config = dict(
    n_layer=10,
    d_model=224,
    n_head=4,
    n_kv_head=4,
    head_dim=64,
    d_mlp=1344,
    vocab_size=2048,
    activation='tanh_gelu',
    norm='layernorm',
    norm_place='pre',
    norm_eps=1e-05,
    positions='learned',
    qk_norm=False,
    attn_scale=0.125,
    bias='all',
    tie_embeddings=True,
    parallel_block=False,
    init='uniform',
    init_std_qkv=0.0385,
    init_std_o=0.0478,
    init_std_up=0.0551,
    init_std_down=0.0551,
    optimizer='soap_variant',
    lr=0.00903,
    weight_decay=0.0,
    lr_head=0.0087,
    grad_clip=0.5,
    warmup_steps=200,
    schedule='wsd',
    decay_fraction=1.0,
    decay_shape='linear',
    final_lr_fraction=0.1,
    batch_tokens=[32768, 65536],
    seq_len=1024,
    doc_mask=False,
    train_tokens=243600000,
    steps=5301,
    dataset='wikipedia_en',
)
Each number is 128 + 32 x the weight over the matrix's rms, rounded and kept within 0 to 255. Layers, rows and columns count from 0. Numbers have three digits each.

# q: layer 6 attention query, 256x224, rms 0.0386, rows 207-234, columns 112-223
# k: layer 6 attention key, 256x224, rms 0.0386, rows 207-234, columns 112-223
q207:168138125140098178138098116123100154110174138132146121109137140104083154069136080115143191104114092146203138135098116074162085104107155172159157113140192116117127159150156172111114137072169151175139105083151142168119083132205152122161066140143100104142168143119126076101156141174097097126165142124129148094163146089126134170185094079131
k207:136149141129123090133151174132104189135145126094097143126115173127073105134065137059141161152135102118153114107126113102124159173146133130193107140063101096127111096114125167108145164061093107111119130118088151158128187095128134149166086136127154093197145136177156121093139103136131172119125063135091137123078126138154142104187102126163
q208:215114129196184130162083149105158141078115122185071149049151062086129177148099065196157134120089057164169140137169056123135112099139099166148165058127118086150154126140167099131117171189144150097085135140099121141134130096194123156157083104083141098140126154110079126116082049145092140113105128085119106157096137098123114170106146118105
k208:146114115182183092149116203114161142137070140064118157099145113124152086163141112195170090137098176146114113114136069109132062126123113112158169135146131108083158134143136099096134098142108098068185178141137134102127180188109107114192144142094159108149127118135090101085136098040221138114135146091106172076119150147168107220158093152149
q209:095136200182117105097168172093161165048106140081093139137138124117118158152202096196126081217139156087168133077115165148114098130150133116096158185141114133151125155114107152122126180130135143090136114123108128121075137173167129100112119135133121175143131204136178167138132140150066104141111110100128140140170114128062139142107146121182
k209:098141106126170136157098136179166141127068171112091118156164147118124154162147133097140166128083063116146173094139125145085143083122094104124131149209098121061113146126128133127123060152147141076173069148127168117142140107098173117127171121098106100131116115132138085144177137138104109134167103087111117166178196120092151106129131089184
q210:140108077107123097137125086153087137148180093086086197127164054150133148185149094135147190123092086105063203136127110132128100127126129087157107094047187115197144111133121071093159091124156118171181163190120202139105152139061079155113124137165157140145097168140081162091144122145152176095128022121101105123083119110148114093140172124118
k210:106150157102162136141133089179160111143122169129168108143191161132145113115126105095135172103141089189148146141129091130132091151041108117182181118028130106166132065090098085157153144105147144113181108160133159102166095111115131131088114154180124135113119196067140130132213141093140176106151054061132129123119127180192057116137112144095
q211:074069113165105161064110122187095110136159114126169121183092156120067102077140178179132117189169170114161073133083117111120153189182125139199111143089074162070113131135177168126086062130165094158140088096104137113076107152125132089142120165140095164068192118202119114126176106106142158129096127095078198120087129107245058157131139185087
k211:200157165078103115136159109134112196130119098145139099118116170123086078088105082121181116084171140126108125152147160100161123173140166081080089118159168052119181115131131081117177150122115092148181088116082174113120181162162159126140121128174127181102156122153144075151093163141099154129139073115124142130127118110203090144101138183099
q212:123117145176124096136096159109117105112090124124169126160140135087115164099101092127077135151181115128097141087094133091127151158138103195072162103099145153209141120170138177131128114120141059185130205145155103106145151179140152151123122114209131152105071096163153143169142108103209179095159124142236157162086045131163155198080124173111
k212:118140153103190178058074101134138074167157153153068144154080180194151180174132053130082172100113110164112106113105138096091096147113120140116173170125127145120132140137105104125178130215048163136143114074152146113107135148158093134109091131069106163155152122113134122141084107067109136137151157078149128098175161166122099132100162180074
q213:070107124134144072176144106159126095175166095089175152195128113162182101141176113097104101143109119098181211181170177159167198080095177058087092133106160106146086167134124144110173097189106159136172096141055157190151103136165158162113124069119071111138127085100113121168167131095093076115065189113053096134038175179089100055087150168099
k213:117128122153158139103167062080074125117158104117114059102168132121123096059117058102151127155154149130150153101094151068141136170082131162098043099093120079127133117161124188115173148148151102158087137204118062171169114120087174134114136183152145101141157059114087138138187118140097150121152156175113138132093136118135141124135127152111
q214:135165119091143156154146148137104158171122166089098128167151165136149160105081100196118162149182161161156122069089143129127129176171111187145099136148114147062178125126158116127120117148166127086123118125079117137158123151078123144139155117143120127106113068109172151159161191188096135167126107147107097153150105118126142214108148134140
k214:101145106137080114162124105173131182108071165086169124090099149151177079146105098122115114127157139139103125090092106104125107127104156101150135130138063104152092124134152105077133123163123109138127173096067165114141098079103134155186142083113180155159132058153099113086149162127057127144100092124121167179162100109100157107092108139126
q215:140108150175136066092153167128137193121091137182117212149181083094116124149069107171106116143164148171119178129150077103148149126168131136109198142166127150126177159157097162223138074101090130164107118140120103119131135090139116106150145118152143098114148189159104121122111138102111136186109145130038142222144186147183084209116185147171
k215:119191155109147076181138173093194146114123116095068123161172131193153091130142148096151095184072131096117152097085126166163131079092072115123159152154128105178129244154117112138140145177125101116079103168136091120020151085162123126099115114157127160106069077142103096116210160134132162099078111117103096156128074090115115130066201111107
q216:129110113133169102198160047121106115140141100066170028119111110110076185179205106176107123158064176100119090139154109219160174136066096038111090088121145093069140047160125128085170118107122127115188094104078163120143147106130147072094072087102095128180075152071141116150162100094095229172131076179081089129103107164108158125128147124059
k216:124101085183124131119137124153088108181133147144189143110196151126097176174109132138128133134082116102060101179155154174150173114081142110108156077168123162070226059125075198126109105075156154181151130102140134150169082153131174061136082116163149083126117181185122121083140115151149175171188117127167255144090085140131101050159161145150
q217:180161093119140143176120132105134105124105109126164102147112151133174171074139195096144124137085099089098185174172205130109054166106131144105092177166130105149096092178051153075208080115186161055122138118150140174172093151116080103136123080112040055196117095110150152162099176139088107123108130066122092130123129183170155146116105196113
k217:179197107096140075136183144181163132187165108094101159116072145148110160073102127125080104196084115116136157127181174164110093155109088150161145087127143116105165142219127186164150081094125083119148121100106084146210112157095163152163150143162162098090216101138130146157092122100132150149097111105138075248144079125190180130174117124176
q218:133174166121143127134082155130114117154118107009130125103092110111146072114149099107118100105093139116101103148111126154073122106192132064090119156159117106119097095119112112129129098160124145088114144086083131156133075105095050148105087152135079170127162039065103156121064130126117123106098149136075086125127110132132078111150156168199
k218:129173155077108147186098138121113105107095062104098083125126135162124147136101119115141152101137080045129149157106103089135158118112100101083190112156095125162086110171161098184095118158150116143187108126153126174166099087153123092147156121136091111070144139104087129068147142133127115125181201105048134143057112116116200130130113140125
q219:143159134133170076131097110154160117071137120106082092157167150142174153140192135171135039063170121154171094131119115062163159079119100140101108131104131105165088083102125108103059107088071145168168075145160165111052137158089094092135154008086071095171105092075163161115206085125148124121153141131101092103132116107119092168115158124125
k219:131104122147130084137205118210139135123219098137030113106096208163139125110118083149195129140142098089095130171111047134133177085091101091187106210115092135105102199155176096106070076117132118190157149168118125128136184145151159170095161195127132101136093096094105093184205182127126109134091133157093149106150151123133156097196097199160
q220:139170125135136200137151200069096104063073105087149152133118150127147131114158184164107098104091046064146124110127112177173090122139166132114146109111165189116115138066144126127117171113037099137230068142209155170179130189137124193111074095105164120165102159128148138090181157109151129133092068163072150093082142130080099191121140133178
k220:100188117077196056113150126117147197042174140120141121110167138123130129131090129112124139189160078092123067137118174119159188105104158118165141140122122133090096119120120116090121177140072183128141144117116084138153186159110111133181148115136137108173143129187083088120177114068070110089111159025147163171207126137156096113133171136142
q221:113143170160081137119140060164105122083116183146107104121141181104120044082049110107080134161167158134089131105034116104115055169207117179146159119107138105175178109080137142111060162106174103125034165138148095090055159159151119107154120121093134138068138160157127145128089120204129116158133175090105161131135118057096091145076085103150
k221:165116145107128142145083148139182158176062154142115113127125120087099135135150140138058163107129165150195109098090111195071098104160160136110147159110103078112031136139146119073152141194115091144106151074077147098119088147157077113127066132137110134080109147056081139092124130103094036098125114167121110137173117142104117121100087136119
q222:133097090127081142164121086112103161160168150130135140170166141104157100117064091196076128095201157186146085178140129138152139144127185123114158072179115146103059139131145128067138077127151120158123145137091081156116130121147156099085088165093165111089141114115197083110142138152179147146075143204109116122112064033072136129106098098080
k222:181072114074087186171081116073151147135151174115147161119150147132151195166141212153175191058162149129153085144162111080136152132137127169120145090132118131087158185142068197076126044153125102084112156120055077110100110133144145156159068153124161125152095134137070164087166212164146095098121070134138095163113150080108141067105132141106
q223:162139127130164127145104123126124121129207163106148101093111050093113119137159071116105103133099134142150118101113160134177102080040210152101157112160147166103036149118014025130131138136120149098141139135176120131159141159130109132114098109157059137156146116135217161070129078134076131151062123056086105092100054139137146096111052132143
k223:120107089128188198145116171118095133106150218116107103093080078110130136107181135126145178144168127153113166068091102148128096150160117065130140141186113234108154131124092090113097105113166092132121147090151115091159124174046110141129098127125100098092123187086106098084108095076112162059122105091126130149105124146139164143162098147150
q224:140170119118131114105111084141160081128168087122133107159140103108133131127111135125150136115113042065138129174116167128096099167094119059150143142150143110060091087162155065177113135163167172123115157178115166140129135138089167105157185102120105182128062127093156140100156164067092100091106101114123135110096125131075195117121075152135
k224:136141138128084127079119082135175089131116162103084093152154111145122207112107169082085104126164156093138175170110143155140141124101096086094114085158155169114148099142107134101114122119125107140152165164082117095164149192095147127106162136136091155093128156107139124067068137147099110117114126161123152157142103144164148128161168150124
q225:091183132113127168135145097126123133152123071137115056149126141084085139137151134135131112131105111077092135140119159138129097092110085130148152103155118150153101081152185174117093086158144135117163125170192126179133217135085153152104175067122129120126164097146095137108084155164191129128128165107131106084158155095162124142151138174096
k225:169164092157120098085171104167110155092133068119148067138111119065068143193147149169083146087146177106137113118170189134113154095127123149131106110086126128173106199136136156173103145162156138152127126122152136114124144084130157160143128133161099094107112077118089113122150178100177096119097133103150119146116165136126134167155164154124
q226:101058175107074094169096055170109122102119181087124162086086085093124136159134101093105144118199175223087131137158130139107142109138161127191134130171136153107166117184136123051107126100107192099137103201134144171176209119114131102112087149096094176094057108117162148126055118098051087109125146138147134129093105074159174175162157149096
k226:134025155170120132123129076116135084134118107113181132125100130144124203156167139134160167124091116106117153060081137112129074130124106138166142071210122188101080143182139079193156143088115151137087116139104205153117122142164145081167098125141111194139039163180072178131158134097116111139154142113158163092104119118120091153130187126167
q227:101133140150127122096121162132146108112145114098175119115090158128200114140126117119113147126205128143089115133107110118093118101187082173121168178083148089139139154060192166212139164128150117097137112141096113077106089158176152125132109134103104052128123150147126187055114155157161125141155129146164114147133125089127205108151144136055
k227:146198116117093109136151111096171075102129138126082142135085143122176099135116076132140095118131122165099112112156133150055093113116099133169132162104189068128112151135205121153141148154116175133182162078130131180122156107110153145070179164121154106095167175135123187066145167154125161107156106142137110032122128093096102094107147124121
q228:097142067121120054138140116133113128070107132141077157136161111129174128125148118116114106167142105136124131137078093153104097114121116159113051105144142092113137123133082120111135187168056143162203171121151136170172100170108089127101102177104085116123136109115137138171160102143122075128179121063139156115138159129110105131138093153145
k228:070119090122174086137138082110084138153081122155112179119097100171114156096094108118153181139139113147163168103117117128089089095160098137162105103177136129154185173148128146182114099141066151094126145116198122145155167121135116114137125165116132194112131157140101114129183138157048119156156108113123119151134145153088171197136154111139
q229:153106142117163116192125163160131119149145163119058144057077113073091176132106120159206113089105109161125106138110145104162159071126129184122131112119122160188151138118123159119156118126140124113144087121088103150020158116125128154115151124157116123155128167161156108138156172110147100140141159103107167138163090056170141180156126134115
k229:137149102090144097162135108155089100137159151060088151122073115181155091153177171103180096124075113159149072139114108125160160142109093156150156060069091135170095091135124138094199086129167143130168085209143093180120147115055110152168119139194118144105049123084149126137154107116138131113144184183091098107161120117176150183138080116104
q230:139143175140129113150138097188102167106125142078049118165089141164103156158159132107128149145144154107137198125197131136084149198151174161141130101161142169164075149130160119184118100143092110103121128157136155116117144120076116106131140151158110102110123157137080200122116153133107151134136183146177163124127104132106090155131151149183
k230:136070118169170107150122087168233108180131115158090081122090078086131109109087154137106142146142171114092084136162101164133152094169169154146104125079087146162087137118065162152115108167182163095162134176165121114177162161077116119145123131111138102125137108095145116188119167125075103083092132146126165124168143145165028135114115174166
q231:087112157143122095119117100197117112178088111143069150139166105166127091111078135100127062087170172095119165179117109119067114073120059186124180135105107139156190094063112085210122115041141093085122085106130180120113092150134129095052127146098114131100096192132144096116105079137128119187082093118167117159207138093104115126200157091100
k231:092082159191086097146131119181136137185121096152117158079128155084128115147075134076149153079099116122111194090139183138101083115170053174168157199114144110107148148096114133119157171131143104134137132118124135182098117085110167057171163199136123094149076183176104099141154105079141140180053070165111110182145096167106107137106168118092
q232:136159157069128147111132196143158126143119175175203165132095144153101149201078102138133093135122158130192121155147101071095118097171150148147161107173120136096094085105194154135093152136189055121106094110117111127134135116199075101114102147208072151108125144187112171104102121150171135079174136109098172180181082183072137202120179079111
k232:145171185126143133164128112120127118179173094102158095109119137101175157152159100113151070123075147123219108132147091125071187141114183154101102165212125179120102136051152140108091157118168122115107145107156146104101105101082110060142129085131115085122072127148159088067149103083134116099107177175102075151120140182066151113136071110161
q233:115087135165129112169145120143148105110125082080142087085115131088115110205136125168170163121104134108096047101138164160186118159131192098103113163185083101100106127150068135161118101135113111126146064115172183122120132161113154147162148162127088104118147122098063157105141133124159122107084127089188079112075069102144109063120115145149
k233:108119124147172087223088094139151118154110107097158098078163138151142147162120105163090151146107158093133137159134130113136159127118228067114102145166130183115141110139166133111139109107178175082148099129182102101135152088062120152077111086116034122067168115154134154160082124129108104066140131099152103105071136116092099199118120110098
q234:109123130122160137138082161073173065097185160061155129120193138155124122203177122136135115128215209131101157108163180129124090086103146162136102136133140098131118166091101149128132073112140100135200198147127084091140139179126065115130135144120083138109095117125107097151167136100197157074115112108082085138150159121116151104111120127196
k234:098081103098194125109180171160120131061121136165074090096138118139135127133132115136143105181127176061121116171111145127122134155144146193133131169166129109140123098186149135090144117126145099125138184127163120106113162094122093120084090144154147167081146192122128058090107112138060094099107132095061144151148148099114115152130111096152